Weights of a small transformer language model.
Size: width 384, 3 heads of 128.
Architecture: LayerNorm before each block, learned positions, biases, tied embeddings.
Training: a variant of Muon for these matrices, 350M tokens, 5335 steps.
Each number is 128 + 32 x the weight over its row's rms, rounded and kept within 0 to 255. Layers, rows and columns count from 0. The size above them is the row's rms in percent of the matrix's.

# layer 7 attention key, 384x384, rms 0.0839, rows 0-71, columns 96-191
size [ 94  97  97  94  93 102 109 105  94 108 107 105 105 106 102 106 105 102 100 106 103  99 101 103 104  99 104  98  96  98 101 101  99 101  96 100 102 102 100 110 102 103  96 109  98  98 103  97 101  99  97 110 103  96 104 100  99 100 105  99  96 103 103  97 105  98 103 106 104 103 101 107]
[[182 111 103 161 116 119 105 105  94 135  90 172 171  86 152  96 121  73 108 136 100 175 143 128 100 107 149 180 174 134 158 149 120  97 182 139 162 192 147  97 113 121 142 170 129 154 113 105 124  89 172 120 107 200 135 196 186 126  75 127 171 140 130 144 110 132  67 132 121 151 115 153 153 154 161  71 156 120 106 140 139 132  79 166 133 110 117  98 120 147 163 146 156 171  66  85]
 [ 87 140 145 145 141 128 151 142 112 140 136 132 103 165 107  97 115 203 114 130 119 136  91  85 191 110 213 197 161 201 133 122 197 111  96 122 145 112 147 147 135  70 110 131 108  78  99 123 127  96  61 117 129  80 142 134 140 153 130 110 119 100 167 190 189 163 150 168 119 151  83 206 138 116 105 175  90 126 159 123 148 143 138 122  94 124  82  96  90 129 147  95  83 150 116 190]
 [179 151 158 106 158 111 124  19 143 122 165 110  92  94 160  89 158 189 178 121 155  70  92 123 148 148  95 107 148  92 130 166 125  53 123 137 148 176 102 116 118  74 142 167 109 113  87 131 117 169 106 155 109 139 113 146 128  86 189 108 142 111 111 104 129  80 164 125 173 145 172 134 155 138  88 141 173 109 132 186 149  59 140 166  93 132 137 130 114 117  97 133 103 123 146 139]
 [151 109 129  88 176 131  85 166 121 133 128 156 145 145 104  92 137 112 123 198  93 123  64 126 202 135 104  94 142 115 164 159 134 133 141 101 183  81  89 160  91  62 102 151 148 131 162 129 135  93  75 132 199 158 131 182 116 154  99  96  91 147 125 162 125 125 100 123 145  95 120 142  84 160 147 102 161 152 151 185 136 175 113  96  87 146 132 133 138 138 156 157 149  67 195  98]
 [175 118 101  74  91 135  94 157 159 164 127 163  62 173  77 154  75 159 198 138 138 172 123 147 155  94 116 133 123 169 133 103 155 101 146 142 103 111 142 150 171  66 193  84 104 138 196 180 132 154 127  92 118 152  73 167 155 121 178 119 117 163 162 102  81 114 137 156 120  61 146 163 173  41  72 138 112  92 184 101 174 180 144 176 148 107  70 152  78 107 122 164  78  95 135 121]
 [143 123 147  97  89 109 151 103 145 144 133 174 125 137 122  97 113  85 137 154 122 120 139 141  95 119 136 123 186 104 105 111 148  77 137 102  89 110 119 110 118 122 164 141 105 140 129 181 130 102 109 105 107 152 128 174 141 132  51  96 136 107 152 118 127 108 114 162 149  72 105 124  97 125 118 116 155 150  91 101 133 126 142 134 144 134 148 120  74 161 114 123 134 131 141 107]
 [ 97 185  82 173 112 131 125  83 151 135  72  94 164 130 150 128 128 113 172 168 154 137  99 167 155 139 104 134 145 144 202 147 154 131 140  60 146 142 151 191 136 156 134 138 113  79 120 171 116  92 113 115 152 148 170 185 130 104 160 165 147 124 144  71 147 125  78 100 135 187  95 148 162  91  85 162  43 124 145 169 166 107  78 150  72 146  83 112 120 125  85 170 122 133 115 118]
 [125  90 109  63 148 115  82 188 155 123 124 106 139 135 143  77 144 107 172 124 107 106 115 125 107 129 104 166 102 156 183 124 110 156 119  96  86 126 161 129  55 102 144 113 192 114  86 131 136  90  76 155 169 155 122 179 110 168 136  57 112 112 166 127 137 132  93 151 150 183 126 210 113 135 143  90 186 132 145 141 155  71 154  68 200 106  53 120 158 121  68 137 107 150 139 106]
 [119 148 120 168 202  83  84 167 150 126  78 184 117 177 167  92  85  64 123 104  82 163  71  89  96 147 130  91 112 155  99 135 132 130 158 167 110 166 109  60 154 125 111 139 176 141 123 103 101  83 133 102 145  95 151 129 139 124 122  25 141 111 141  82 144 196 153 109 112 187 162 162 136 180 114 160 125 114 147  83 164 108 151 115 173  71 129 171 148 141 168 159 180 165  95  86]
 [147 126 139 126  62 125 148 167 146 134  92 105  61  93 118 143 111 141 178 163 139 124  91  92 149 162  94 165 131 127  59 121 113 110 147  67 120 106  77 105 116 178  84  79 140 149 166 164 100 112 112  94 135 102 114 153 119  92 184 186 160 155 126 122 134 164 112  99 120 214 158 137  51  67 117 143 109 164 121 130 130 118 146 137 165 166 119 135 116 131 114 130 155 144  92 153]
 [139 151 154 105  88 185 156 161 122 134 131 129 136 116 138 163 189 151 132 145 137 132 118  85 165 105 125 142  44 164  53 125  70 104 105 126 118 149 127 149 108 203 147 106 111 102 141 140 111 144 139 133 124  12 128 158 143 145 118 142 123 105 133 132 136 204 121  98  95 126 119 149 129 156 148 137 159  90 144 162  59 134 168 116 117 120 155 168 148 171 147 117 153 118 126 151]
 [ 38 113  89  70 111 140  93  92 137 176  95 139 132 151 131 178 106 140 146 116 158 189 170  43 164 119  98 119 130 101 154 165  74 180 195 101 145  86  67  70 144 154 114 147 140 100 145 183 168 163 149 103 170 135  99  79 152 148 101 103 145  87 122  26 104 145 123  94 107 164  95 135 117 140 126 139 183 121 181 121 172 103 122 120 141 111 170  99  80 134 111 178 141 133 172 135]
 [151  87  96 194 146  71 187 158 138  88 129  99 113  87 119 130 142 111  56 110 102 117 156 128 161  73 169 163 101 130 164 147  94  40 146 171  57 105  83 196  93 139  98 123  81 115 160 129 127 108 123 125 106  99  71 161 118 102 139  89 124 141 121 192 123 110 146 137  29 170 103 153 129 113 156 106  68 160 102 152 169 165 171 126 146 151  71 106 126 141 165 177 194  93 129 169]
 [166 153 108 128 150 124  97 128 142 101 187 168  90  98 105  74 131 181 124  82  98 111 143  77 114 169 138 139  95 109 152  98 154 112 103 141 103  89 131 132 114 128 139 129 111 151 183 102 130 135 124 107 134 118  30 120 136 133 106 129 150 128 221 127 108 135 141  79  98 159 157 138 127 126 126 131 124 139  73  93 108 155  91 135  58  92 112 115 141 183 159 148  80 111 216 132]
 [ 92 160 162 150  69 196  99 149 112 129 124 159 126 178  96 129 108 182 142 131  82 150 148 126 191 172  95 156 135 141 104 129 131 146 114 109 180 120 116 125 105  99 143 143 136 121 135 106 127 111 135 126 208 148 139 126 154 136 151 142 132 153 154 102 157 141 177 134 113 124 157 136 180  68 111 168 152 101 145 145  78 105 151 160 147 123 157 132 107 105  92  84 106  83 109 178]
 [129 114 111 136 132 174 145  47 100 149 106 132 164 152 130  70 132 146 127 131 166 178 150 148 152 134 119 160 108 164 131 189 144 174 116 184  75 112 158 132 154 168 141  82 167 157  85  81 126 106 142  98 181 107 105 147 136 154 161 147 183 105 134 144 156  42 128 156 174 156  92  73  91 113  68 102 102 115 111 122 136  76 103 153 117 105 131 128  91 123 190 144 112 139 188 124]
 [153 106 119 152 123 129  83 120  94 127 129 114  90 144  72  95 160  89 130 124 117  87 104 168 102 145 142 131 144  79  67 159 176 116  81 176  99 152 152 196  94 174 165 118 159 173 136 119 125 151  88 157 100  68 124 163 166 178 110 105 103 120 102  81 158 109 128 130 167 142 131 163 114 144  73 174  87 151 143  82 120 157 103 129 105  93  40 170 114 191 174  87  89 122 151 131]
 [127 119 200 132 162 225 201 139 130 143 134 171 135  98  73  64 170 139 117 182 132  93 111  85 109 140 171 128 118 143  57 128 123 160 123 139 124  52 118 117 136 118 112 128 124 113 119 107  79 110 166 163 195  87 138 158 126 164 185  77 166 133  75 129 120 116 108 166 110 121  73 101 140 168 105 170 127 168 130 156  97  60 108 101 108  92 116 145  88 129 143 171 138 179 130 133]
 [140 130  91  81 136 128 139 105 131 111  87 147 168 130 116 110 158 128 137 178 158 120 105  91  88 125  82 103  70 118 165 124 158 133 129 121  72 157 155 137 133 100 140 123  90 126  96 129 151 114 117 122 123 133  98 121 110 234 111 107 143 173  63  64  74 173 175 165 182 155 148 171 172 101 111 213 120 154 160 141 127 118 105 108  91 188 112 153 130 131 175 101 182 129  85 121]
 [138  93 129 114 133 107 122 135  73 182 149  90 191  83 138 143 122 138 125 101 143 117 163 159 158  41 140 114  90 129 157  99 124 193 128 123 145 145 107  97 165 136 154 106 111 119 161 143 152 161 172 110 138  56 103 109 124 144 111 105 135 165 120 170  78 117 103  96 152 156 138 112 159 135 168 155 129  91 114  71 150 180 146  81 111 106 180  90 128 112 161  80 143 129 190 106]
 [139 141 141 148 175 109 159 160 133 125 132  97  78 114 114 191 171 106 129 144 179 146 128 135 110  97  92 151 144 142 120 132 145 103 157 116  99  91  68 127  76 127 127 167 121 107 101 164 171 135  37 124 138 122 146 116 116 156 146 150 148 114  69 124 126 114  73 197 138 131 126 103 120 132 173 180 148 164 184 123 166  94 101 182  98 142  94 144 115 143  93 113 107 131 165  91]
 [138  54 115 120 159 107 136 100 150  95  94  87 165 107 116 182 125  99  87  81 113 143  50 164 118 132 124 119 139 154 143 175 106 158  52 147 170 178  39 124  50 101 151 146 134 206 114 141  94 160 119 121 117 181 138  96 118 106 128 163 121  87 135  88 135 183  86 137 140 135 104 123 143 135 125 125 145 147 138 130 158 105 128 193 147  61 171 123 119 149 175 155 194 131  78 146]
 [139  94  62 101 168  93 136 135 128 148  85 144 163 100 161 146 149  60 132 174 173 194  66  80  88  98 100 146 129 107 140 139 110  98 113 148 150 137  74 100 112 195 119 132 194  99 143 145 136 151  99 176 130 123 105 132 100 124 102 119 123 163 146 156  45 156 134 103  64  98  82 121 117 112 106 146 126 183 216 106  98 138 103  73  82  97 141 186 102 131 152 115 156 132 146 109]
 [125 106 177  89 124 113  77  93 126  77 158 126 117 126 138 104 197 170 132 177 111 127  90 146 118 136 123 154 134 131 137 151 104 139 112 128 133 107 123 175 151 164 135  99 169  94 150 140 139 138 162  99 117 113 131 161 118  54 151 126 111 109 155 213  77 167 187 184  84 162  67 171 111 117 108 111 132 160 183 121 112 120 107 113 142  67 139 117 138 171 135 170  39  81 102 148]
 [167 166 135  90 165  78 111  83 177 107 171  56  82 166 166  97  71 178 147 106 121 138 117 112 125 213 111 141 115 107 134 133  84  96  63 132 172  93 113 140 108 122  72 125 119 130 180 120 146 123  88 148 163  85 146 113 123 151 176 138 118 141 141  96 109 127  90 146  78 161  63 129 128  90 107  85 134 100  94 127 139 152 151  96 169 171 145 108 124 115 172  97  99 179 127 135]
 [117 107 156  81 146 120 157  53 199 182 133 147 104 100 142 145 135  94 140 140  47 123 148  76 123 120 138 170 140  86 158 100 152 201 148 139 153 186 116  91 114 139 106 143  77 103 121 127 100 122 161 119 175 105 148 132 105 147 115 115 107 167 118 164 112 155 140 132 100 146 106  68 162 136 111 131  68  89 128 115 163 164 178 145 141 110 106 137 119 120 172 143 141 113 116  78]
 [176 136 130  79 169 140 166 165 121 142  84 121 155 126 151  67 149 141 122 177 206 119  69 149 135 175  83 106 186 144 112 189  89 160 105  88 168 105 109 138 122 189 175 137 153  94 135  82  89  91 188 168 139  67 196 171 155 131 123 108 103 134 113  69 123 117 113 111 116 127 142 118 124 114 105 140 156 165 122 123 148  74 138 181 177 119 169  69 124 123 122 154  82 110 129  86]
 [116 175  83  37 105 106 140 154 149 128 114 116 166 130  94 184 116 152 143 137 102 151 102  58 132  91 136  83 124  59 180 146  83 182  67 132 102 124 154 113 142 141 142 100 141 113 154 153  96 117 140  51 153 136 157 136 126 135 162  91 175 110 180 157 182 165  84 152 148 118  70  99 132 103  93 198  90 119 109  72 132 140 148  90 161  87 147 105  99  72 114 110 125 124  64 136]
 [ 90  97 116  94 124 150  66 132 171 114 103 143 198 160  80 177 157  94 183 122 113 208 155 168  95 190  74 142  84 101 140 121 109 124 131 156  91 143  84 109 152 118 114 169 142 100  64 102 141 126 132 122 152 112 190 133 122 156 103 149 123 164 120 154  97 124 121  96 105 155 178 149 149 121 149 120 105  97 146 132  96 138 153 120 115 118  76 154 146 146 127 191 102 127 123 123]
 [173 122  75 154 120 181 134  96 114 185 100 177 156 181 112 174 100  99 127 168 165 191 163  87 184 156 136 124 130 141  75  78 137 148 157 103 141 174 124  90 139  60  97 131 123 103  90 112 171 176 160 104 111 164 160 179 105  58 141 120 122 124 158 181 116 147 123  83 131 141 184 133 129 161 118 104 192 103 135 123 145 142 109  78 114 138 106  67 115 109  83 110 130 117  99 130]
 [146  83  52 120  85 161  98 115 124 160 117 158 149  87 213 150 162 161 174 160 165 119  58  89 128 157 119 165 123 170 132  99 112 116 188 122 111 123 103  95 129 118  89 119 115 111 127 128 101 121 172 131 202  82 142 132 157 119 125 153 143 102 187 143 148  73 114 173 169 111  60  95  76 119 119  92 130 123 150 107 139 184 115  94 119 137  96 164 135 129 110 121 119 195  92 156]
 [135 119 154 220  78 101 175 162  89 106 114 129 142 118 147  93 118 140  84 145 176 106 135  82 148 161 143 134  90 127 128 127  94 136 161  52 106 144  58 133 138 197 144 127 111 162 101 176 173  83 147  86 136  89 177  90 126  52  74 158 156 133 111 121  99 144 155 120 130  66 131 124  89 217 136 157 139 135 153 124 175 145  87 170 128 151  81  59 139 188 127 112 143 142 183  83]
 [ 38 144  96 140 137 137  62 127 119 182 134 129 132 161 153 104 141 121 125 105 125 128 117 112 133 122 121 121 137  97 149 146 124 108 126 159  91 127  52 157  80 102 115  85 116 106 160 127 158 189  87 137  86  91 183  74 163  89 140 172 115 125  90 166 151  97 128 115  93 136 141 118 146 159 155 178  99 126 109 112 101  98 114 105 166 132 121 145 134 162 113 129 102 122 151 106]
 [138  94 157 148 109 131  72  85 150 122 211 129 128 156 178 129 129  79 122 138 199 175  86 121 113 158 123 151  98 138 138 131 126 119  91 121 148 106 109 100 154 101 137 147 153 146 158 135 136 122 151  93  99 153 173 134  82  61 133 102  90 136 128 108 106 120  81 126 121 129 140 188 152 103 140 124 112  90  83  75  60 160  76 131 137 124 113 113 144 109 133 184 137 154 129 139]
 [174 109  75 165 137 118 134  70  44 155  67 155 132 104 111 116 112  91 113 122 136 120 158 116 131 107 116  78  90 142 148 124  77 105 167 110  63  80 122 128  74 123 142  86 128  89 155 127  79 161 111 163 154 189 105 150  64 144 126  63 111 114 109  82 154 175  60 121  73 126 131  86 121 126 101 132 150 162 184  85 106 177 134 129 115 120  96  69 132 152 101 142 150 151  47 195]
 [103 127 157 117  93 176 108 177 151 196 195 119 111 115 113 153  93 124 164 152 106 146 112 135 142  82 205 123 172 106 108 118 157 127 149 171 113 150 159 142  80 138 173 143 113 158  79 137 124 171  78 103 139 117 149 125 111 125 139 174 145 132 108 103 117 102 162 155 107 174  96  61 168 118 174 148 103 140 116 168  48  85 113  94 126 115 168 120  94 153  91 102 113 154 129 135]
 [ 87 143 104 148  97 134 143 124 116 148 107 141 112 145 186 179 116 104  45  93 122 170 118 110 147  77 134 161 139 103  90 126  96 146 154 136  81 142  95 137 142  59 169 104 136 156  83  72 138  94 167 192  77 148 133 171 205 147 148 116 122  99 101  98 185 133  98 136 139 117 166 124 219 121 108 156 130  76  88  67 168  90 108 136 120  87  80 150  88 189  76 146 121 133 184  79]
 [136 145 159  86 149 146 142 102  48  99 199 139 101  53 180 147 106  64 172 199 133 185 127 123 159 170 227 124  99 119 145  75 150 131 150 108 131  99 143  86 141 131 133  82 112 112 175 158 160 163 137 156  80 235 142 118 117 130 142 147 162 141  85 163  99 143 134 149 126 133 162 134 144 120 170 155 130 122  70 117  79 135 115  83 134 186 128 158  80 137  28 163 113 108 110  70]
 [ 98 180 160 126 165 121  63 122 137 117 118 165 129 121  71 131 136 138 190 169 149 134 176 109 105 117 106 146 114  86  82 111 108 100 169 198 117 134 136 167 141 148 124 150 103 183 169 124 155 135 182 141  15 158 160  90 108 117 132 141 117 146  99 100 134 186 129  87 105 120 153  86 141 119 143 142  98 166 109 113 163 129 118 131 173  94 172 129  86 123 136  83  96 107 114  67]
 [147 126 114 129 165 138 140 167 127 127 164 147  91 111 180  76 127 170 111 179 132 156  72 136 128 134 140 116 179 125 145 161 104 134  96 165 112 190  87 136 172 139  76 140 196  87 106 125  89  99 118  55 102 183 106 128 149 112 135  83 210 168  74 109 142 100  73 140 166 101 152 101 139 108 166 208 119 141 105  96 155 123  97 142 157 112 142 139 138 167 120 179 187  90 168 154]
 [ 94  90 108 106 141 101  76 157 152 147  97 139 135 103 116 152 139 141 129 138 136  89 178 141 117  73 115  91 130 153 139  96 122 133  81  88 163 115  94 166 152  75 155 154 167 130 186 107 102 164 120 113 136 144 140 124 188 114 104 134 124 113  97 160  97 103 118 140 163 121  62 121 119 172 109 131 162 181 149  83  73  96 124 140  93 134 148 104 142 108 168  96  63 185  42 160]
 [ 95 128 186 130 125 120 118 101 153 178  71 183 134 143 105 141  74 136 155 124 150 162 157 146 133  91 150 104 123 165 140 137 109 103 140 121 128 217 150 102  66  80 135  92 125 162 154  75 100 131 101 126 118 169 154 135 123 123 183  82 146 117 112 103 102  64 132 129 186  98  91 118 185 121 126  75 149 200 141 150 123 178 106  92 103 167 163 115 142 100 140 116 102 110 102 179]
 [127 158 131 147 123  64 108 129 115  90 129 124  91  93 122 129 164 114  92 162 125 137 125 186  85  71 181 140  96  77 133 167 133 145 129  94  77 122 113 151 138 131 190 106 112 141  81 135 100 115 200 158 125 113  83 141 157 133 114 112 165 147 109 178 127 107 149 119  70 124 136 122 124 167 135 109 102 117 203 129 130 161  87 134 121 183 115  78 121 162 159 158 164 155 109  87]
 [125 135 156 141  40 100 144 140 111 107 104 149  96  97 178 171 139 105 211  96 153  87  99 102 202  86 115 166  95 114  78 103 113  95 122 103 181  90 116  82 104 144 111  90 178 199 104 141 119 110 119 145  99 144 117 103  80 116 161 122 110 130 108 177 115 136 118 161 149  97 104 159 101 132 159  89 194 155 102 110 163 114 143 142 128 141 161 157 125 147  92 160 130 110 157 163]
 [111 142 109 108 138  82 132 193  99 129 205 131 136 123 141 159 157 114 175  64 136 150 161  91 154 126 105  77 135  78 151  96 110 114 124  98 181 143 165 177 141 137  82 155 155 120 124 141 165 167 151 119 132 124 137 125  67 124 140 115 126 147  93 141 116 120 158 121  95  99 125 118 144  84 112 141  69  97 101  45 156 150  90 113 116 117 102 103 165 184 149 129 143 127 105 139]
 [182 107 161 195 149 128 157 108 155 134 112 122 143 139 133 157 173 133 133  72 144 154 150 135 122 135 149  97 152 116 152  96  76 147 127 120 185  77  87 166 108 154  88 125 134 182  73 160 112 151 138 129 117 211  71 176 173  97  71 135 145 127 137 106 160  92 131 131 121 136 102 157 104 109 155  92 187 131 140  74 120 159 198  97 125 128 147  90 198 119 123  99 133 132 121 106]
 [152  90  86 203 127 124 147 149 103  91  85 130 163 136 108  77 167 147 132 209 115 112  98 166  93 148 155 130 120 116  81 192 174 143 169 102 133  78 166 140 146 140  87 137  92 186 119 150 131 134 107 114 119 191 103 118 123 116 100 119  84 146 176 124  81 106  84 140 125  99 125  96 150 123 127 127 147 110 147  99  80  75 175 130 121 123 125 156  83 106 128 147  82 147 157 117]
 [100 122 194  82  93 140 162 118 169 112 116 171 147 127 148 143 151 130 132 144 175 144 134 113 106  94 123 102 175 120  81 230 152 155 115 128 135 176  76 101 155 130 102 158 114 104 132 179 146 130 102 159 116 176 110 151 162  96 162 185 101  63  47 141 152 150 127 137 169  77 151 105 173 131 126 123  73 168 131 148 136 103 174 121  81 126 146 123 130 135 194 106 152 181 121 161]
 [164 148 143 145 142 148  75  58 147 109  70  98 119 159 187 123 107 164 150 101  50 142 133 133 180 124 131  62 121 101 142 123 198 179  94  90 123 120 158 145 135 167  64 117  87 129 137 158 159 130 115 147 112  89 139 154 185  79 106 106 110 107 138 104 123 119 147 165 101 163 123 135 112 159 156 114 192 142 124  74 112 171 111 110 123 146 106 100  62 155 139 122 127 108 127 153]
 [101 142 143 143 100 114 180 135 118 144 161 119  93 139 119 197 183 165 116 193 109 117 141  77  93 138 167  91 119 185 124  91 111 160 153 129 142 161 133 165 188 139 164  99 163  79 114 111 128 107 140 184 106 159 114  99 166 104 166 107  22 122 138 109 157 114 120  94 122 141 164 128 157  78 118  99 155 169 100 158 171 126 119 140  89 111 154  91 165  97 131  69 171 114  90 120]
 [124 136 125 148 118 146 106 117 121 129 160  80 163 164 147 126 138  59 125 146 139 147 121 112  86 111 143 120 131 111 106 130 210 204 124 153  78 148 144 111 115  99 135 166 161 129 176 126 125 101 125  90 101  91 141 113  66 124 134 104 125 126 133  97 132 134 131  32 212 106 135 151 102 144 110 106  99 142 105 115  81 134 132 182 162 189 131 122  94 150 111  73 124 103 150  66]
 [178 140 123 141 110 125 122  91 183 150 110 163 117 187 171 154  82 122 156 152 167 108 143  88 163 115 111 141 135 137 134 137  75 126  90 113 127 110 130 170 140 133 142 107 169 111 124 121 127 142 111 137 117 169 106 190 129 113 187  62 149 171 134 138  82 101  63 148 105 103 123  93 148  78 121  68 160 111  97  93 118 125  75 126  60 118 183 121 152  52  82 146 196 115 141 134]
 [131 116 116 156 180 160 167 113 118 103 101  68 119 123 116 100 135 131 128 171 134 103 112 123  95 147  88 113 115  64 160 142 110 184 150 144  59 124 148 168 143 148 104 187  94 116  38 101 185  96 151 112 186 158  91 115 106 111 135 142 119 158 107 136 118 105 133 149 194 140 116 149 197 152 128 178 120 110 138 129 146 122 146 156 117  69 122 166 132 115 116 184 164  70 129 120]
 [109 123 210  45 108 159 111 179  94 144  64 148 141 116 172 101 118 147 149 110  78 110 123 110 128 161 184 141 116 133  66 134 109 166 150  85  84 141 142  78 118 184 131 113 119 128 134 139  97 207 191 109 117  67 121  86 118 110 102 148 135 135 103 142  57 161 212  48 136 119 114 130  86 147  85  93 195 164 111 148 178 117  61 130 120 127 166 212  81 169  70  95 117 176 151 166]
 [214 105 128  94 127 144 133  63  86 157  94 117 166  91  92 113 135 159 159 180  67 130  53 127  52 110 101 122 138 133 198 127 191 170 109 169 149  74 115 175 151 148 166 129 156 147 158 144 189 180 100 162 224 119 117 113 154 105 147 108 132  91 145  68  76 147 141 102  98 105  67 123 152 149 155  86 119 137 113 131 142  87 139 126  85 118  79 152 122 127 141  75  97 126 136  80]
 [132 155 134 128 144 121 143 131 168  75 153 140 152 152 112  82 128 115 101  93 130  71 214  88 138 105  79  92 200  49 134 208  60 126 137 142 154 110 124 126  85  78 133  68 131 156 118 138 141  68 121 132 131 107 163  72 131 105 114 137 142 135  83 190 164 111 151 109 119 113 147 128 144 143 129 128 157 148 103  78 132  50  62 152  87 164 120 114 146 161 147 117 109 130 155  84]
 [136 145 106 119 168 105 177 137 172 141 216 102 133 106 130 141 111 141 132 144  17 123 108 111 112  93 143 154 115  83 164 156 182 138 157 100 110 118  96 104 115  94 156  93 135 123 127 126 127 156  87  88  91 164 122 109 133 110 126 173  79 101  98 137 137 142 167 155 134 141 132 148 138 115 100 120 139  64 118 126  76  72 199 114  66 173 121 115 100  88  81 121 174  86 172 117]
 [194 139 138 125 136 158 126 105 167 107 159 116 113 147 110 183 148  89 129 164 149 139 172  48  93 117  60 187 173 134 144 168  90 140 168 156  39 119 164 182  80 121 145 126 144 100  84 124 160 110 212 136 119 150 109 132 168 109 107 127 127 147  55 119 135 138 136 127  89 145 120 113 129 108 141 162  90 145 123 147 148 149 121 131 173 140 124 132  76 175 116 163 147 146 142 177]
 [ 72  96 160 119 122 109 179  96 163 200 106 185 128 151 199 148 122 122 132 112 207 179 120 113  88 139 124  94 132 177 158 180 140 143  84 159 124  95 140 142  66  85 151 195 140 101 112  90 118 148  58 154 110 129  93 124 177 115 142 124 163 151 171 156 145 135 121 117 105 124 131 107 116 127  69 142  75 129 127 159 139 124 151 157  87 126  96 158 115 131 137  58 100  93 120  82]
 [105 109 130 122  90 131 142 166 102 133 141 115 165 161 117 119  90 162 153 152 144 172 131 113 136  98 126 101 107 118  85 205  81 149  92  80  99 140 151 137 145 142 104 117 104 183 139 181 123 118 164 100 111 169 141 101 151  86 153  61 187  78 202 135 156 171 121 146 158 102 124  95 150 124 137  51 105 125 122 152 123  89 202 144 197  92 106 169 174 140 176 131 187 146 111 100]
 [157 103  95 117 128 131 111 160 168 215 145  81 117 151 107 141 137 133 124 153 150  23 172 130 133 101 153 131 154 184 165 180 167 104 178 150 138 133 100 118 172 115 139  83 137 118 111 160 109  96 122 115 139 123 103 147 160  88 132 135 114  52 147 103 106 143  76 136  89 121  84 147 191 148 188 175 106  95 122 123 182 228 118 154 148  65  72 143 165  85 145 153 129 129 124 123]
 [118 142 141 163 104 125 139 103 134 151 104 149  87 101 132 129 100  96 106  87 189 160 166 214 121 197 165 135 176 130 100 105 171 135 166 180 136 186 108 112  88 123 171 150 116 153 135 112 134 159  77 157 144 167 125 113 142 173 173  98  83  97 182 170 150 169 131 133 116 130  59  69 119 114 136 139  99 173 129 179 145 142  50 129 125 172 113 140 113  86 151 158 204 109 153 141]
 [140 194 145 158 100  87 157 193 132  79  96 106 126  74 127 109 139 168 120 115 138 186 135 128 118 139 116 110 104 147 107  78 134 112  87 154 158 126 104 134 107 165 118  75 105 133 155 107 219 169  87 112 117 181 123 153 121 169 125 109 138 120  65 120 132  83 129 124 180 109 153 117 121 144 126 153 141 176  95 137 105 107 107 155 129 134 124  82 129  69 139 116 149 120 106 166]
 [130  99 161 165  84 117 140 150 144 111 126 118 131 166 187  98 121 107 123 153 112 196 133 137 135 142 164 159 116 124  79 128 144 130 123 122 132 124 161 108 118 161 146 116 252 112 136 159 139 167 172 117  99 109  97 167 127 111 170 143  76 126 138 194 134 108 131  87 119 100 163  95 152 108 135  90  93  67 147 205 105 156 119 133 142 136 133  80 123  94  88 120 139 129  93  79]
 [110 114 128  85 144 148 165 144 151  58 159 134 149 185  61 118  86 109 106 113 134  72  85 115 160 131 183 100 101 178 118 184 102 121 125  92 150 150 142 121  73 201 118 177 138 131 109  74 167 100 133 168 117 149 179 140 110 201 127 128 213 136 161 126 130 123  89  90  83 111 138 124 148 132 173 134  88 125 122 127 112 189 176 113 140 144 167 128 117 134 114 151 138 118 178 139]
 [ 79 125  85 140 171 112  97  65 121 128  70 126 139 120 136 149 135 140 132  98 118 138 122  96 133  80 135  65 105 167 197 132 125 161  98 166 127 190  93 137 125 139 216 134 137 150 161 144 142 126 127  89 111 153 112 151 126  98 108 124 146  91 132 110  52 153 174  80 192 100 122 109 153 146 135  89 142 145  98 130 145 144 149  79 154 168 214 147 107 160 153  75 148 126 102 144]
 [159 162 105 153 178 103 141 156 104 123 127 141 100 137  97 152 151 155 143 146  92 154  88  79 132 141  93 119 157 107 111 166  90 103 130 100 130 140 108 171  82 152  87 126 180 111  88 190 104 123 145 113 135 140 136 146 112 113 171 117 114 118 123 101  79 114 176 130 184 105 136 143 129  86  85 124 173 181  61 243 148 137 114 123 102 163 100 127  94 141 170 108 133  90  93 116]
 [133 102 125 104 178 137  82 108  79 133 163 103 127 103 139 136 155 159 156 124 113  71 125 156 127 156 160 186 109 126  91 145  69 149 162 147 155 154 154 114 177 132 127 134 131 146 112 145 102 124 151 143 107  52 140  99  71 126 109 138 169 151 108 150  66 163  77  87 175  85 162 163  99  49 172 104 183 152 145 137 133 143 140 128  86 134 165 116 188 144 156  99 131 187 142 106]
 [156  94 175 116 129 216 150 121 102  96 173  82 158 113 114 121 106 148 154 157 120  78  92  97 166 126 134 102 114 145 152 122  66 115 169  94  69  97  72 149 159  98 100  87 165 144 120 105 108 124 152 149 124  80 104 159 143 105  80 131 124 133 141 129 154 123 132 145 184 188 139 160 129 131  87 100 118  76 170 121 149 138 156  87 115  82 168 139 146 164 128  87  93 158 181 144]
 [162 137 106 105 137  58 117 134 126 156  33 130 131  95 118  91  90 109 103 127 127 128 138 145 226 156  88  93  81 140 192 117 107 120 183 113 145 160 113  40 122 196 163 143 118 147  96 140 177  68 134 114 127 132  99 101  88 158 136 134  69 105 121  98  76 125 134 139 148 151 124  97 132  71 119 170 149 130 127 151 115  67  93 101 166 138  58 112 183  96 139 147 146 119  86 150]
 [ 93 132 116 125  84  92 101 175 136 145  99 101 119 174 116 116 171 133  68 181 133 149 129  99 123 146  79 111 125 140 158 178 179 173  95 151 160 129 103 103 114 151 182 157 109  70 139  85 179 149 171 104 134 146 183  75  97 132 130  53 109 123 101 129 101 119  76 147 166 176 194 105 164 129 102 134 145  64 103 147 165 141 241  73 117 147 106 139 171 138 140 127 129 124 114 140]
 [131  99 140 136 140 177 161 146 127 121 142 127 177 145 129 114 119  96 151 135 122 137  90 120  98 150 127 115  99 100 110 121 169 160 103 129 177 106  99 136  83 204 152 185 125 116 177  84 158  85 149 112 184 138 173 173 168 163 131 145 152 159 126 142 160 130 113 165 126  71 143 137 133 176 115 130 183 150 173  92 117 116 134  88  90 114 154 151 194 116 111 184 166 164 113 171]]